Weights of a small GPT-style language model, trained from scratch on English Wikipedia: RMSNorm before and after each block.
Each number is 128 + 24 x the weight over its row's rms, rounded and kept within 0 to 255. Layers, rows and columns count from 0. The size above them is the row's rms in percent of the matrix's.

# layer 6 MLP down (transposed), 448x160, rms 0.114, rows 9-23, columns 0-159
size [ 98 110 100  98 100 100  96 103 101 105  97  96 105  99 101]
[[134 144  96 133 153 141  83 143  95 143  98 139 119 123 126 140 160 123  80 131 154  97  71 139 135 139 129  96 153 135 138  93 109 130  91 115 106 154 107 108 105 114 148 101 105 147 106 102 145 152 120 125 148 127 113  91 119 140 153 129 105 120 139 128  84 159 116 150 122  98 177 143 129 132 133 159 167 107 150 162 171 168 158 101 107 111 145 129  77 126 181 131 122 131 127 115 120 158 163 103 153 104  85  90 119 153 142  89 157 164 126 133 149 121 114 134 113 142 140  90 103 154 136 127  78 156 138 163  98 138 143 150 118 112 140 149  83 154 109 127 148 124 148 116 165 136 109 172  97 179 119 124 150 143 165 123 110 128 122 101]
 [153 130 151  97 127 158 130 135 161  96 137  86  98 120 115 142 119 138 131 164 103 138 141 101 132 115 116 129 136 127 142 146 122 146 128 132 124 133  88  85 174 129 145  82 140 112 134 119 138  95 159 150 132 112 110 135 171 151 106 117 123 155 155 133 122 130 165  97 109 172 105 117 143 129 129 153 110 170 148 135 157 115  96 189 119 151 113 173 162 130 136 156 134  98 113 143 119 128 154 164 146  98  87  89 175 137 110 164 122 169 131 108 164 135 132 146 136 128 153 103 153 166 158 171 156 112  98 110 113 113 106 132 120 109  81 103 112 193 174 103 154 122 119 124 122 129 133 117 105 100 129 116 122 126 159 107 139 142 180 163]
 [159 154 137 103 111 162  90 140 155 114 126 152 118 150 169 101 126 136 166 112  82 109 163  90 101  96 114 177 124 109 137 137 157 151 174  93 120 117 154 169 120 170 146 129 150 144 168 140 150 131 174 109 121 138 124 117 138 100 112 137 171 144 146 125 155 114 123 141 111 153 113 178 117 125 109 122 138 116 131  85 105 118  85 165 119 160 135 120 182  96 135 122 113 123 112  96 115  69 100 153 135 119 108 106 140 124 141 113 168 104  75 136  97 155 123 129 149  91 108 148 131 156 103 108 159 145 146 145 122 120 107 111 141 118 103 104 170  75 125 133 104 135 118 159 125 142 106 135 121 117 173 143 159 130 141 126 152 126 135 145]
 [117 118  84 145 107 145 130 111 150 134 164 162 108 160 145 123 160 113 139 140 132 118 143 124 143 166 154  99 139 163 142 168 138 102 136 116 112 144 117  88  91 144 150 104 118 111  94 193 154 113  81 108 128 104  85 184 151  83 145  96 138 124 102 134  76  92 121 148 136 116 114 145 168 121 169 146 163  99 144 149 118  91 159 169 122  87 125  92 123 153 145 120 117 145 130 133 104 147 112 131 112 121 113 149 185 179 136 100 196 124 118 111 139 136 127 131 144 139 137 142 119 117 154 148 115  97  91 138 115 132 113 140 141 131 119 109 137 104 145 136 170 129 144 114 117 109 110 138 135 134 119 135 118  70 116  92 127 133 155 143]
 [144 145 115 110 133 161 158 175 115 156 123 133  82 126  82 140 140 155 153 152 154 118  98 135 180 117 141 142 126 132 107 110 135 148 108 109 107 147 138 151 111 134 120 125 140 155 143 116 127 119 119 135 129 176 133 113 142 141 184 114 101  70 144 153 118 109 135 107 100 146 120 100 137 143 111 120  98 110 160 120 200  95 122 191 120  88 109 171 147 158 113 113 138 123 140  78 174 143 184 150 135 103 132 140 143 120  65  93  95 174 154 128 127 138 127 108 127  92 115 108 152 121 149 106 146 107 160 143 109 122 116 151 158 134 127 119 139 149 120 104 133 104 129 132 134  93 120 159 108 129 123 115 117 114 172 124 101 138 167 117]
 [128 162 120 111 126 110 112 153 115 122 124 124  94 117 159 149 138 130  77 139 117 170  96 127 112  93 177 129 100 134 121 111 177 158 140 112  95 143 126 174 127 165 105 111 141 122 151 132  98 155 119 124 157 143 120 121 143 142 148  99 147 124 150 150  98 133 135 100  97 120 134 116 166 163 119  97 117 162 111 156 120 152 143 112 151 103 125 117 128 171  99 105 103 127 120 129 128 128 128 163 190 151 143 157  84 154 117 111 106 223 135 138 147 135  76 139  97 114  89 121 106 109 109 123  78 125 119  92 118 145 113 167  88 113 152 145  97 108 143 136 116 111 124 115 117 113  83 122 118  93 114 137 131 104 153 114 119 120 142  97]
 [152 137 122 137 101 127 139 116 118  81 132 100 190 105 158 102 108 138  93 125 145  76 145 108 108 113 140 135 130 125  86 116  76 146 120 116 128 137 132 145 160 159 119 155 102 121 159 141 144 123 144 140 100 132 114 107 162 123 103 121 100 130 149 124 113 113 126  99  97 123 122 141 192 104  95 180 108 133 109 123 130 128  85  98 121 106 101 132 147 122 156 138  93 110 141 140  89 121 138 108 105 143 129 102 128 157 159 173 144 105 112 141 143 181 144 109 110  99 125  78 107 145 140 130 107 111 173 157 157  91 135 126 112  97 130 150  80 121 110  80  97 141 122 185 121 128 125 135 103 141  95 124 107 106 115 149 157 166 106 157]
 [135 118 107 128 131 109 148 141 113 179  88 136 133 113 150 141 119 182 125 107 154 142 133  89  97 113 158  92  87 118  99 125 110 141 130 114 123 118 152 118 112  99 140 127 135 135 154 177 141 105 141 118 143 116 149 138 151 118 144 102 127 113 143  91 124 143 157 141 127  91 123 178 156 100 133 126 119  71 149 123 122 148 138 146  78 126 110 127 135 158 128 116 122 187 190 117 145 105 164 150 155  64 107 132 135 132 146 133 131 144 131 154  87 161 115 159 151 148 118  85 100 116 138 145 132 137 122 110 130 157 165 135 152 110 105 132 122 120 153 105 182 134  84 125  66 144 145 150 167 141 171 108  95 149 113 117 130 149 145 115]
 [ 92 128 172 134 164 128 112 123 114  87 111 123 127 120 102 103 120 150 151 106 129 127 108 153 145  98 128 100 128 114 104 116 134 165  89 162 155 136 109 121 102  94 144 142 147 150 119 144 105 156 153 110 136  60 115  90 138  84  82 145 153 125 116 148 158 131  78 156 120 135  74 124 112 114 155 158 126 181 137 202 162 119 118 177  92 140 108 148 107 126 103 140  98 107 108 134 135 159 109 158 127 119 147 148 112 137 109 123 112 144 120 132  88 101 125 109  93 110 117 140 118 109 118 142  85 122 126 146 162 128 161  98 112 164 164 116 124 133 120 141 141 144 153 137 105 105  76 122 152 149 155  93 110 148 125 122 127  94 141 110]
 [116 110 122 130 157  77 141 138 100 156 130 108 155 145 123 115  88 110 156 136 160  77 144 137 188 145 133 151 106 148 173  93 147 140  94 111 120 105  95 113 115 153  93 101 130 125 135 116 105 142 123 132 152 146  81  95  93 106 103  87 151 156 106 116 104 138 123 148 146 126  98 140 113 119 190 140 167 139 150 169 105 133 122 112 125 120 140 143 132 148 120 159 149 146 133 149 129 163 109  90 163 143 133 179 113 105 131  99 159 109 144 165 109  81 133 115 123 154 126 120 140 150 139 151 143 128  94 133 114 171 122 107 148 113 140 114 106  95 121 131 161  65 120 138 117 149 106 144  78 110  94 134 159 101 122 147 131 156 125 156]
 [162 130 159 154 135  72 104 143 137 110 107 138 118 139 122 110 165  87 119 103 121  72 117 139 154 134 144 152 162 111 161 114 101 104 141 110 156 130 188 125 142 134 136  96 132 153 107 124 116  95 119 107 106 153 110 104 127 135 111 100 116 165 139 151 144 141 151  82 150 116 141 125 101 127 152 167 118 123 150 125  98 154 142 101 135 168 113 114 140 122 129  91 137 104 114 182 125 138 139  99 174 150 100 163 142 117 127  97 119 121 154 123 128 158 143 130 117 102 128 169 133 135 158 128 174 152 158 175  75 121 102 128 105  75 141 121 153 137 140  84  95 117 179 141 127 136 126 118 121 122 135 141 116 123  90  85 172 163 148 139]
 [111 157 112  82 141 150 136 133 120  85  91 126  79 117 173 107 120 123 114 104 130 152 120 144 108 123 127 142 137  95 116  83 171 153 137 167 132 134 132 157 133 114 120 157 106 156 127 106 151 124 113 125 112  89 144 130 127 123 127 123 103 118 121 157 106 156  92  97 176 141 102 151 131 136 141 139 139  91 105 114 136 147 106  88  87 135 154 149 142 117 145 125 137 150 117 116 112 185 131 117 128 107 115 137 128 148  76 146 122 117  93 125 122 136 106 132 124 184 132 127  70 127  57  80 129 168 133 106 133 141  99  95 102 110 138 127  87 176 121 155 128 160 131 120 186 146 113 108 116 115 128  81 154 126 165  95 142 130 120 120]
 [145 135 160 121 130 127 108 160  93 147  86  98 120 142  96 135 125 125 108 143 116 101 116 136 165 156 108 126 153 172  83  95 129  88 146 122  87 109 121 126 103 147  94 145 104 180 116 116 115 138  96 157 164 100 113 128 201 107 119 138  74 126  87 125 104 126 158 124 131  93 149 135 161 157 113 114  92 141 123 152 163 110  93  99 155 145 124 111 120 156 105 121 154 128 121 151 121 164 148 103 123 134  93 142 147 166 106 142 121 146 160 151 148 116  95 124 100  90  96 145 107 169 105 159 150  97 144 171 117 141 127 158 110 125 145 114  73 132  99 144 135 138 163 124 127 135 101 170 103 120 122 134 101 144 114 114 143 122 114 135]
 [152 136 109 158 113 132 139 101 103 134  83 152 160 151 101 144 119 126  95 119 141 146 147 142 144 102 128 142 162 103 146 159 163  92  95 161 116 122 131 133 130 135 114 107 157 154 124  68 110 128 100 148 139 108 162  89 102 137 146 120 119 123 111 136 105  52 123 121 123 137 141 132 118 153 148 126 119 140  93 134 158 139 121 119 125 123 121 126 143 126 122 141  82 100 174 120 169 118 157 140 133 133 158 138 120 157 113 135 135 153  91 134 131 101 123 172 128 107 119 112 183 170 152 115 142 168 160 117 132 126 162  85 101 120 200 126 123 175 100 110 114 135 125 128 132 103 145  73 149 164 120 108 166 115 168 154  94 106 144 112]
 [150 134 117 100 157  97 102 130 112 144 161 110 128 108  93 127 130 148 126 158 111 110 126  99  97 116 175 146 104 145 111 143 111 134 134 119 118 112 126 125 105 158 154 149 162 147  96 130  99  84 140 149 145 165  99  79  86 141 120 117 128 155 120  93 128 154 124 127  94 135 157 153 122 141  89 152 132 142  80 102 135  70 143 164 117 143 149 163 108 118 122 107  82 163 120 137 121 153 150  99 113 168 160 162  92 132 143 111 114 150 113 178 125  78 152 106 101 148 149 115 152 148 156 122 126 137 128 134 147 140 146  88 145 119 149 132 164  86 148 114 126 173 118 112 107 131 110 132 101 107 140 105 148 164  65 122 139 171 112 114]]
# layer 6 MLP gate, 448x160, rms 0.196, rows 10-23, columns 0-159
size [106 105 110 100  97 102  99 103 110 105  94  94  95  99]
[[134 122 114 128 149 137 162 138 161 116  97 107 142 151  94 146 135 153 123 142 124 164 130 135  94 167 130 135 162 140 100 134 145 143  87 115 117 127 108 125 150 171 128 147 135 160  95  90 148 136 132 136 127  95  93  97 182 163 104  96 152 132 159 159 105 105 230 123 145 168  97 134  86 114 105 109  97 124 160 134 167 123 162 160  79 115 125  99 132 157  90 123 134 114 115 155 133 114 134 117 114  93  96 125 137 109 149 136  93 128 101 120  98 136 142 118  95 120 140 101  99 146 152 141 156 144 125 158 161 125 103 120 139 162  96 103 105 107  89 112 138 130 101 139 153 119 145 157 113 155 140 147 132 126 104 126  91 106 128 141]
 [131 125  89 134 138 138 147 104  80  94 154 132 162 100 134 105 127  98 142 125 134  70 120 119 118 128 120  85 143 111 103 131 114 144 119 123 126 122 186 107 130 113 109 116 108 164 122 132 114 119 113 146 149 103 139 109 112 113 130 122 134  89 128 142 167 148  94 120  97 126 213 130 143 136 129 147 136 117 129 113 183 155 126 101 137 120 102 178 134 112  56 100 154 101 118 117 105 150 140 118 144 157 138 146 161 139 143 134 120 113 131 128 175 143  92 141 126 148 182 103 106 139 137 121 140 171 144 102  88 121 128 139 109 102 129 141  57 146 123 129 116 150 145 127 140 153 175 122 164  85 150 147 138 122  80 124 139 130 109 113]
 [ 94 130 167 136 154  91 127 106 143 169 137 125 100 112 116  97 117 122 113 102 147 127 149 121 126  83 174 147 157 182 136 139 134 124 139 187 169 135 114 127 160 149 182 110  98 127 107 105 138 160 144 125 101 143 106 116 101 147 163 165 126  83 136  95 116 134 127 110 156 136  87 143 157 119 142 100 152 157 183 122 100 151 123 112 117 152 131  97 105 119 135 137 133 132 139 104 139 116 123 123 113 141 149 120 106 109 126 146  95 145 118 171 101 131 132 119 134 103 112 156 149 105  91 190 101 143 131 139 133 142 161 128 124 128 186 148 106 121 152 129 129 133 170 107  81 135 119 109 116 121 134 131 155 177 180 110 132 152 113  82]
 [ 84 130 116 122 100 119 139  95 126 127 149 111 118 168 123 104 154 107 108 131 106  98 122 111 120 162 149 139 142 119 144 128 116  98 154 143 175 108  61 108 148 106 157  95 100  97 129 110 100 121 114 178  92 127  84 143 129 103 146 145 104  83 129 110 184 159 121 108 100  99 112  77 123 134 135 174 108 131 160 120 126 129 163 151 142 110 101 115 163 177 159 128  80 119 161 120 137 119 106 129 105 119 133 163 120  99 145 167 109 113 134 118 140 147 151 136 145 131 187 152 158 109 109 121 119 179 111  68 122 130 125 104 117 156 129 138 115 120 173 111 135 140 146 148 120 139 138 138 134 126 146 110 133  75  99 133 134 129 115 116]
 [101 144  83 120 123 141 163 129 136  96 164 105 141 143 133 121 170 132 154 106 139 140 108  87 118 119 166 166 119 139 114 162 156 130 158 101 160  86 110 145 138 138 125 112 105 138 184 103 128 135  97 134 106 111 170 132 144 122 152 135 138 125 149 101  96 125 130 139 123 111 124 143  99 106 116 168 111  80 139 155 169 129 141 121 135 149 134 166 130  97 107 129 133 147 146 150 102 188 120 140 157 140 114 134 125 141 159 186 114 134  99  90 122 101 162  45 118 136 105 174 100 119 142 123 134 132 139 146 101 131 118 111  99 123  84 108 143 126 153 112  62 140 134 139 142 135 152 144 121 127 160 100 145 142 118 164 138 163 151 137]
 [123 125 128 111 125 122 111  59 136  88 102 108 123 127 114 146  99 134 105 131 124  97 111  75  95 128 155 122 124 101 173 122 107 131 104 136 167 147 131 106 138 188 100 134 155 174 130  99 154 135 105 132 135 131 120 131 114 154  73 136 131 130 116 129 164  95 141  98 133 146 142 163 134 117 126 138 145 156 135 152 142 126 111 127 129 147 118 129 144  58 176 167 117 137 158 107 149 116 141 154 117 162 137 143 115 113 168 125 153 128 104 137 140 173 132 150 127 124 144 135 143 145 146 133  96 135  90 136 126 103 105  90 122  87 139 120 112  75 151  61 114 137 129 128 117 174 108 134 101 173 132 101 128 127 125 113 117 113 131 200]
 [127 170  75 143 133 146 108 107 167 123 158 118 137 168 188 106  95 139 122 113 138  93 173 107 137 104 109 157 154 135 128 129 155 112 114 124 106 142 128 156 160 132 103 140 121 143 130 110 123 165 126 161 103 142 154 125 121 106 137 156 132 162 156 151 112 141 116 110  94 107 142  93 137  85 105 166 104 177 128 120 162 109 128 144 142 168 132 134 148 150 160 120 170  92 130 172 126 156 130 151 107 140 107 129 128 148 115 104 118 116 161 122 178 115 144 149  99 122 154 102 131 118 160 133 188 146 113 132 130 110 118 162 119 164  73 128 144  85 124 177 136 104 129 100 141 114  90 121 134  86 135 171 112 114 127 159 127 156 135 121]
 [182 162 107 132 135 115 151 115  85 148 104 128 133 100 131  94 154 125  92 155 113 151 171 128 116 167 136 153 113  84 135 145 157 142 132 118  99 135  97 134 153  82 126 142 105 126 113 124  77 142 101 107 163 142 133 120 133 136 158 138 146 137 103 166 140  88 170 118  88 147 118 130 155  86 133 103 111 135 110 134 120 138 140 111 119 128 104 125 112 154 112 164 122 119 113  86  96  90  85 159 126 101 153 120 117 114 130 157  90 104 100 129 167 146 167 106 147 146 147 101 126  78 129 133  93 131 139  80 131 143 146 120 128 109 147 167  89 125 106 109 108 150 152 119  81 142 144 115 146 164  99 155  74 115 143 125 125 127 164 143]
 [ 83 114  98 105 124 118 130 166 118 167 109 139 169 169 119 114 112 152 125 124  97 112 122 146 132 112 150 138 121 111 139 136 149 133 109  99 171 103 116 151 131 168 104 161 133 105 131 119 124 147  79  83 139 132 186 126 132  96 121 138  81 137 151 125 110 126 124 117 164 104 124 195 102 150 119 107 145 150 149 145 143 129 146 138 146 157 123  87 172 164 156 152 145  89 172 143 136 154 139 176 117 105  78 103 128 137 150 139 122 154  96  98 151 150 148 100  81 101 136 143 116 123 124  88 148 128 137 148 109 107 169 145 117 101 129 118 152 157 149 133 104  91 177 165 122 117 121 148 132 108 144 134 138 134 165 158 115 146 109 143]
 [ 96 129 109 109 140 127 131 138 116 136 155 132 150 134 144 146 139 182 104 132 120 154 116 169 133 124 144 156 152 167 153 150 150  75 123 140 127 124 128 113  84 109 159  85  97 100 102 120 109 153 105  72 149 142  94 110 111 136 128 122 120 129  92  77 166  87  86 143 102 112 125 137 155 120 162  93 148 119 121 135 114 161 135 119 145 112 147 116 139 110 165 126 155 114 120 127 158 166 155 102 137 122 131 127 132  97 111 170 135 140 161 112  95  98 183 136 154 143 107 134 128 133 137 127 155 151 158 125 128 147 138 127 150 181 126 104  97 151 111 137 155 102 115 110 145 133 113  71 151 186 114 130 151 149  90 131  86 162 134 167]
 [178  97 166 192 117 120 103 110 136 109 110 126 176  96 123 103 115 118 109 124 135 115  94 121 137 139 117  93 154  92 125 163 155 119  53 135 136 132 154 117 127 106 120 123 170  39 127  92 131 130 142 128 138 148 114 123 135 135 148 114 119 112 146 115 148 120 110 171 128 144 147 105  90  88  89 157 131 110 157 115 134 117 171 121 118 127 144 144 166 109 152 126  89 124 133 149  97  75 111 122 152 109 124 103 116 104 104 142 138 115 164 106 169 161 111 170 161 131 114 141 114 141 159 101 145 135 124 133 138  84 156 115 120 171 144 140 131 128 143 132 137 159 152 121 137  82 133 156 161 170 129 144 123 128 135 139 124 122 138 129]
 [187 135 141 141 166 100 148 120 102 100 129 155 111 131 100  91 144 137 141 136 123 141 104 104  98 128 103  95 111  99 129 152 108 158 136 118 132 196 124 111 133 116 111 144 156 179 157 143 129 127 154 149 112  87 177 116 129 111 118 135 107 128 153 136  84  91 134 136 119 130 145 135  79 143 144 107 105 159 155 119 152 141 122  86 103 155 130 141 159 131  71 119 156 148 128 131 118 152 146 148 141 114  98 140 105 118 134 114 119 126 150 144 110 130 150  91 133 110 111 155 146 128 119 158 111 143 103 109 100 117  80 123 107 134 101 111 156 114 137 102 102  87  81 142 144 168 149  80 164 131 164 111 149  67 143 140 144 144 175 123]
 [ 91 162  99 120 175 124 148 122 144 128 143 104 140 111 127 139 140 189 121 107 119 110 105  86 139 106 143  87  85 186 174 132 140 146 126 119 159  97 150 134 142 145 158 121 132 118 159 128 115 147 139 155 122 133 144  89 129 149 132 115 104 164 120 115 133 140 142 148 119 101 145 167  90 164 161 118 159 130 136 111 156  84 138 133 148 109 143 152 134 184 107 140 133  86  96 113 175 115  84 181 137 136  94 124 122 167 141 137 134 111 164 135 107 124 156 103 133 133  84 117 135 138  93 101 148 130 149  89 164 123 168 114  95 140 140 126  98 141  92 143 159 159 129 155 129 115 117 119 125 177 120 117 153 126 145 119 124 173 124 144]
 [143 143  84 137 125 131 156 125 123 175 142 106 137 152 170  90 136 128 107 108 152 122 132 140 108 123 186 112 128 163 121 154  84 139 134 133 120 145 136 120 140 126 112  99 169 142 119 117 130  83 102 190 121 112  78 129 129 108 148 130 139 181 171 161 129 143 133 117 116 144  97 131 115 128 128  72  92 136 146 116 150 116 152 100 123 140 117 130 121 137 148 113 119 129 175 137 150 174 125 103  78 121 136 152 118 134 149 141  94 114 144 126 151 113 183 133 147 138 122 155 107 143 155  81  82  83 109 166 135 113 128  85 146  85 155 104 115 142 137 121 119 170  98 125 119  85  77 107 111 136 121 145 122 105  99 128 125 110 114 145]]
# layer 6 MLP up, 448x160, rms 0.211, rows 10-23, columns 0-159
size [100  98  99  95  96  93 101 103 107 100  93  95  97 102]
[[162 120 115 115 139 141 154 159 175 131 136 130 187 116 142 136 115 106 113 117 145 111 149 128 146 168 145  92  83 173 160 111 110 145 146 150 181  90 140 119 126 113  98 121 118  86 150 138 102 127  89 159 106  98 130 151 127 114 124 102 137 102 128  70 134 124  83 119 144 164 134 127 153 129 129 124 115 120 143 133 115 102 122 159 162 113 149 149 137 132 138 139 135 144  95 141  83 142 126 134 129 112 122 177 174 173 108 132 152 123 125 129 149 115  87 134 118 186 120  81 154 121 131 162 131 144 131 131 115 137 160 165 166 107 134 140 117 102 106 132 109  84  75 155 131 137  82 119  82 137 123 133 111 141 115 139 106 112  74 120]
 [ 98  92  97 103 148 129 107 133 142 171 116 150 121 125 112 143 168 141 115 125 117 102 111 152 133 118 149 130  90  98 150 125  95 132  69 142 153 108 114  94 130 134 127 154 126 102 132 131 107  83 113 135 125 153 124 103  95 160 167 125  79 108 130 147 134 132  86 125 142 146 149 155 134 132 101 131 138 136 158 109 146 106 144 176 139 117  90 124  78 138 178 161 134  96 154  64 121 157 123 133 156 108 127 127 127 127 123  98 130 115 121 121 167 136 130 133 171 153 147  68 161  81  90 126 143  81 145  99 128  98 161 163 148 156 137 136 113 175 105 143 151 151 114  91 161 122 154 141 115 129 120 137  89 116 138 152 128 121 143 118]
 [102 131 157 116 111 130  93 119  93 117 146 120 177 114  90 145 113 150 135 117 119 148 116 117 107  71  88 126 161 182 117 139 109 131 151 146 162 169 180 166 118 145 102 125 109 152 148 142 129 133 116 118 155 135 144  56 101 138  95 184 119 153 108 135 142  92 120 166 108 114 122 122  91 118 106 134 146 144 135 120 183  98 125  82 105 159 110 162 121 161 121 100  85 148 116 122 127 157 115 101 152 103 141 132  79 112 119 172 110 129 122 160 170 106 150 139 137 154 141  88 145 126 110 132 142 134 147 124 169 151 121 121 152 103 116 119 116 137 111 143  74 130 144 124 110 128 148 104 110 106 137 156 118 123 153 132 102 143 131 113]
 [122 135 164 119  97 190 102 109 119 110 144 137 171 160 115 140  54 113 141  96 124 170 129 120  81 128 111 150 123 115 138 132 135  98 140  98 163 103 114  85 144 114 164 129  89 124 130 102 160 105 106 128  99  79 140 113 116 141 103 130 126 116 133 133 165 168 130 168 166 103 118 140 140 118 102 156 114 166 120 137  93 144 112 109 132 160 126 142 107 127 127 115 129 155  83 115 116 134  80 128 121 179 134 151 120 110 189 171 124  61 144 131 120 150 144 144 112 140 130 126 106 119 106 101 125 172 170 123 114 128 122 124 100 123 131 151 136  88 129 143 146 153 125 140 151 151 141 123 142 144 171 140 138  92 128 136 123 116 100 164]
 [111 128 138 124  92 132 110 124 139  94 143 137 157 123 158 156 130 134 129 175 141 144 175 166 103 119  80 148 113 138 125 129 150 128  94 100 132 142 125 115  95 143 136 113 128  86 157 110 151  50 124  91  90  85 104 113 123 117 185 148 139  99  96 131 129 131 109 118 157 116  96 122 115  89 153 153 113 142 121 133 108 133 110 126 110 151 180 137 116 171 123 162 134 143 162 100 152 132  91 114 112 106 129 138 158 176 159 159 177  91 112 131 116  87  94 127 133 116  90 110 111 117 154 167 112 108 119 111 116 114 148 153 174 103 123 109  99 150 129 147 104 139 128 160 120 104 107 114 102 118 103 149 123 116 118  94 152 105 151 127]
 [131 138 171 112 171 106 124 143 143 145 135 176  85 134 152 139 186 122 172 100 134 137  87 139 123 138 129 142 116 142 131 124 152 117 128 113 157 100 150 130 100  98 154 146 160 166  78 107 104 129 131 110 154 125 148 154 104 200  96 173 134  79  85  80 141 165 111 159 146 120 143 148 120 140 123  95 136 146 150 150 143  99 136 144 115 144 145 130 116 117 152 136 156 131 153  95 151  98 134  95 157 117 167 125  91 111 112 166 162 124 140 120 125  87 140 132 142 157 125 132 126 128  99 133 158 118  65 115 108 166 120 114 134 137 125 131 160 119 100 106 136 112 134  82 138 144 145 138 123 125 135 139 120 137 140 148 101  71 155 128]
 [ 88 153 154 103 133 114 134 125 127 159 145 144 118 130  81 139 129 175 134 186 129  97 138 136 143 136 124 149 139 121 128 162 110 111  99 126 146 133 141 114 168 103  93 138 127 141 133  80 109 118 110 129 133 107 139  93 107 105 115 133 156 116 134 175 132 108  96 144 108 133 137 100 111 152 137 150 105 141  92 202 130 142 125 127 102 119 160 142 163 114 133 137 147 122 130 122 101 136 142 101 129 126 107 130 119 128 115 170 103 134 156 151 155  92 156 132 122 148  55  94 161 100 124  86 127 152 120 140  77 108 150 149 115 159  99  81  99 144  75 135 134 111 112 105 161 111 115 153 125 121  96 124 150 122 112 192 145 136 142 175]
 [ 86 158 140  84 101 117 149 123 109 116 122 119 127 115 131 149 120 135 129 108 110 137 158 108 122 155 151 145 152 116 143  75  98  96 107 110 142 102 143 170 185 129 125 120 125 128 184 121 154 156 146 116 158 140  92 129 142 141 152 118  96 134 101 157  90 107 158  94 128 141 104 123 138 124 143 115 126  88 116 128 148 135 160 145 163 108 108 101 162 199 164 131 170 156 107 123 104 111 111 127  80 118 104 121 143 120 156 132 119  83 116  97 101  94 117 140 103 148 144 113 143  76 154  97 140 114 167 135 176 132 122 112 120 110 106 133  84 123 134 106  92 173 152 126 161 128 135 136 102 114 112 177 122 113 108 126 107 150 125 142]
 [151  80 158  92 146 152 102 117 114 128  82 134 127 130  99 100 130 118  90 127 125 143  95 101 124 135 116  92 144 134 106 157 147 145 125 105 146  92 152 157 100 143 166 113 162  78 189 118 169 134 135  85 123 107 112 121 176 154 110 131  90  93 136 123 121 117  90 129 146 137 101 130 121 177 116 148 117 175 130 134 133  93  92 130 133  97  87 104 120 133 149 128 165 109 109 177 117 105 149 127 139  83  98 158 137 166 158 139 107 121 175 112 145 167 108 116 125 118 145 123 155 114 124 131 133 133  92 144 158 139 132 147 125 112 130  93 126 121 102 130 134 106 175 140 116 162  96 146 100  94  90 118 107 129  97 121 125 106 134 152]
 [104 149 106 109 111 147  96 118 154 152 143 112 142 138 156 114 114 153 165 145 131 153 142 105 116 129  88 120 158 129 154 133 157 137 160 162  99 164  71 134 121 134 128 146 183  82 176 169 162 149 119 156 150 148 147 103 128 128 124 173 141 130  84 174 107 159 157 139 135 121 129 117 137 147 139 106 149 112 139 137 134 136 111 148 156 117 114  79 128 126 124 134 166 123 161 127 111 136 121 135 128 144 160 137 126  95 105 130 159 126 151 146 116  87 162 120 155 143 121 103 102 154 107 138  70 122 131 118 120 115 159  97 158 141 147 120 154  86 103 162 117 123  81  65 150 141 135 142 130 105 132 116  92 150 163 175 108  97 118 151]
 [124  98 138 175 148 130 138 119 168 162 143 140 151 130 112 104 116  86 130  93 123 133 113 108 135 146 146 142 134 145 146 162  66 116 146 100 124 130 111 136 138 164  76  87 142 126 133 136  99 127 138 149 128 162 144 134 121  95 111  93 116 160  84 138 113  99 142 133 130 144 146 104 121 123 145 124 142 151 139 133  44 137 119 101 189 119 139 115 135 115 129 122 177 114 121 100 139 103 117 131 136 152 153 166 141 150 152  71 124 113 116  89 113 110 143 182 153 116 114  97 151 124 143 124 113 120  71 131  78 140 112 151 151 111 117 108 136 127 118 101 123  97 160 125  66  93 144 142 138 114 136 110 121 121 115 124  98  85 157 134]
 [141 179 145 136 164 145 138 115 141 152 103 129 129 144 124 131 136  90 119  99 111  98 125 112 141 126 116 134 184 141  96 126 113 101 121 104 167 154 121  94 133 151 139 146 133 189 147 124 144  79 151 166  98 113 141 126 128 106 118 126 129 127 155 111 102  92 113  97 109 128  96 130 119 191 120  99 135 110  77 118 102 147 192 144 118 108 160 105 135 134 109  59 158 143 100 172 178 140 116 117 175 127 138 154 134 137 125 143  92 119 152 132 106 104 178  96 149 113 103 137 141 117 129 102 148 125 114 116 113 123 115 129 108 117 146 104 147  78 118  71 127 154 154 116 129 123 103 120 137 116 110 112 138 101 115 142 141 147  89 116]
 [123 132 140 146 105 111 118 134 105  82 147  90  90 143 136 117 126 119 132 146 113 135 131 135 168 161 157 159 109  99 126 161 155 158 135 139 103 151 159  89 147 187  73 127  81 143 131 104 155 151 133 101 144 129 103 116 168 120 109 144 117  60 145 176 132 119 146 109 100 142 106 113 152 158 130 140 120 138 118 126 131 142 153 143 189 126 166 111 124  98 107 135 187 133  97 133 130 128 129 101 154 106  90 146 130 139 120  72 118 121  65 154 132 126  97 108 125 104 151 147  84 146 140 166 138 143 109 164  90 149 121 123 143 130 123 137 133 133 129 119 144 120 113 120 140 126 134 140 126  72 134 166 116 162  94  96 130 124 115 138]
 [112 129 107 164 152 110 129 135  98 139 128  99 111 143 118 116 146 100 137 104 116 122 104  93 109 152 129 112 136 131  65 107 130 130 133 102 178  91  88 113 181 124 119 151 105 170 135  98 100 134 159 139 118 105 137 126 166  96 181 142  77 118 123 131 102 102 144  87 129 109  99 114  93 122 122 133  76 135 126 110  97 161  93 112  99 137  74 136 158 136 162  96 159 151 115 125 126 172  92 160 158 123 144  91 137  94 131 148 132 130 135 136 172 139 132 133 143 124 120 131 144  93 152 133 129 138 156 108 127 123 125 109 149 113 156 158 101 151 162 109 125 104 122 127 106 110 109 119 128 167 123 162 156 183 167 131 144 162 154 131]]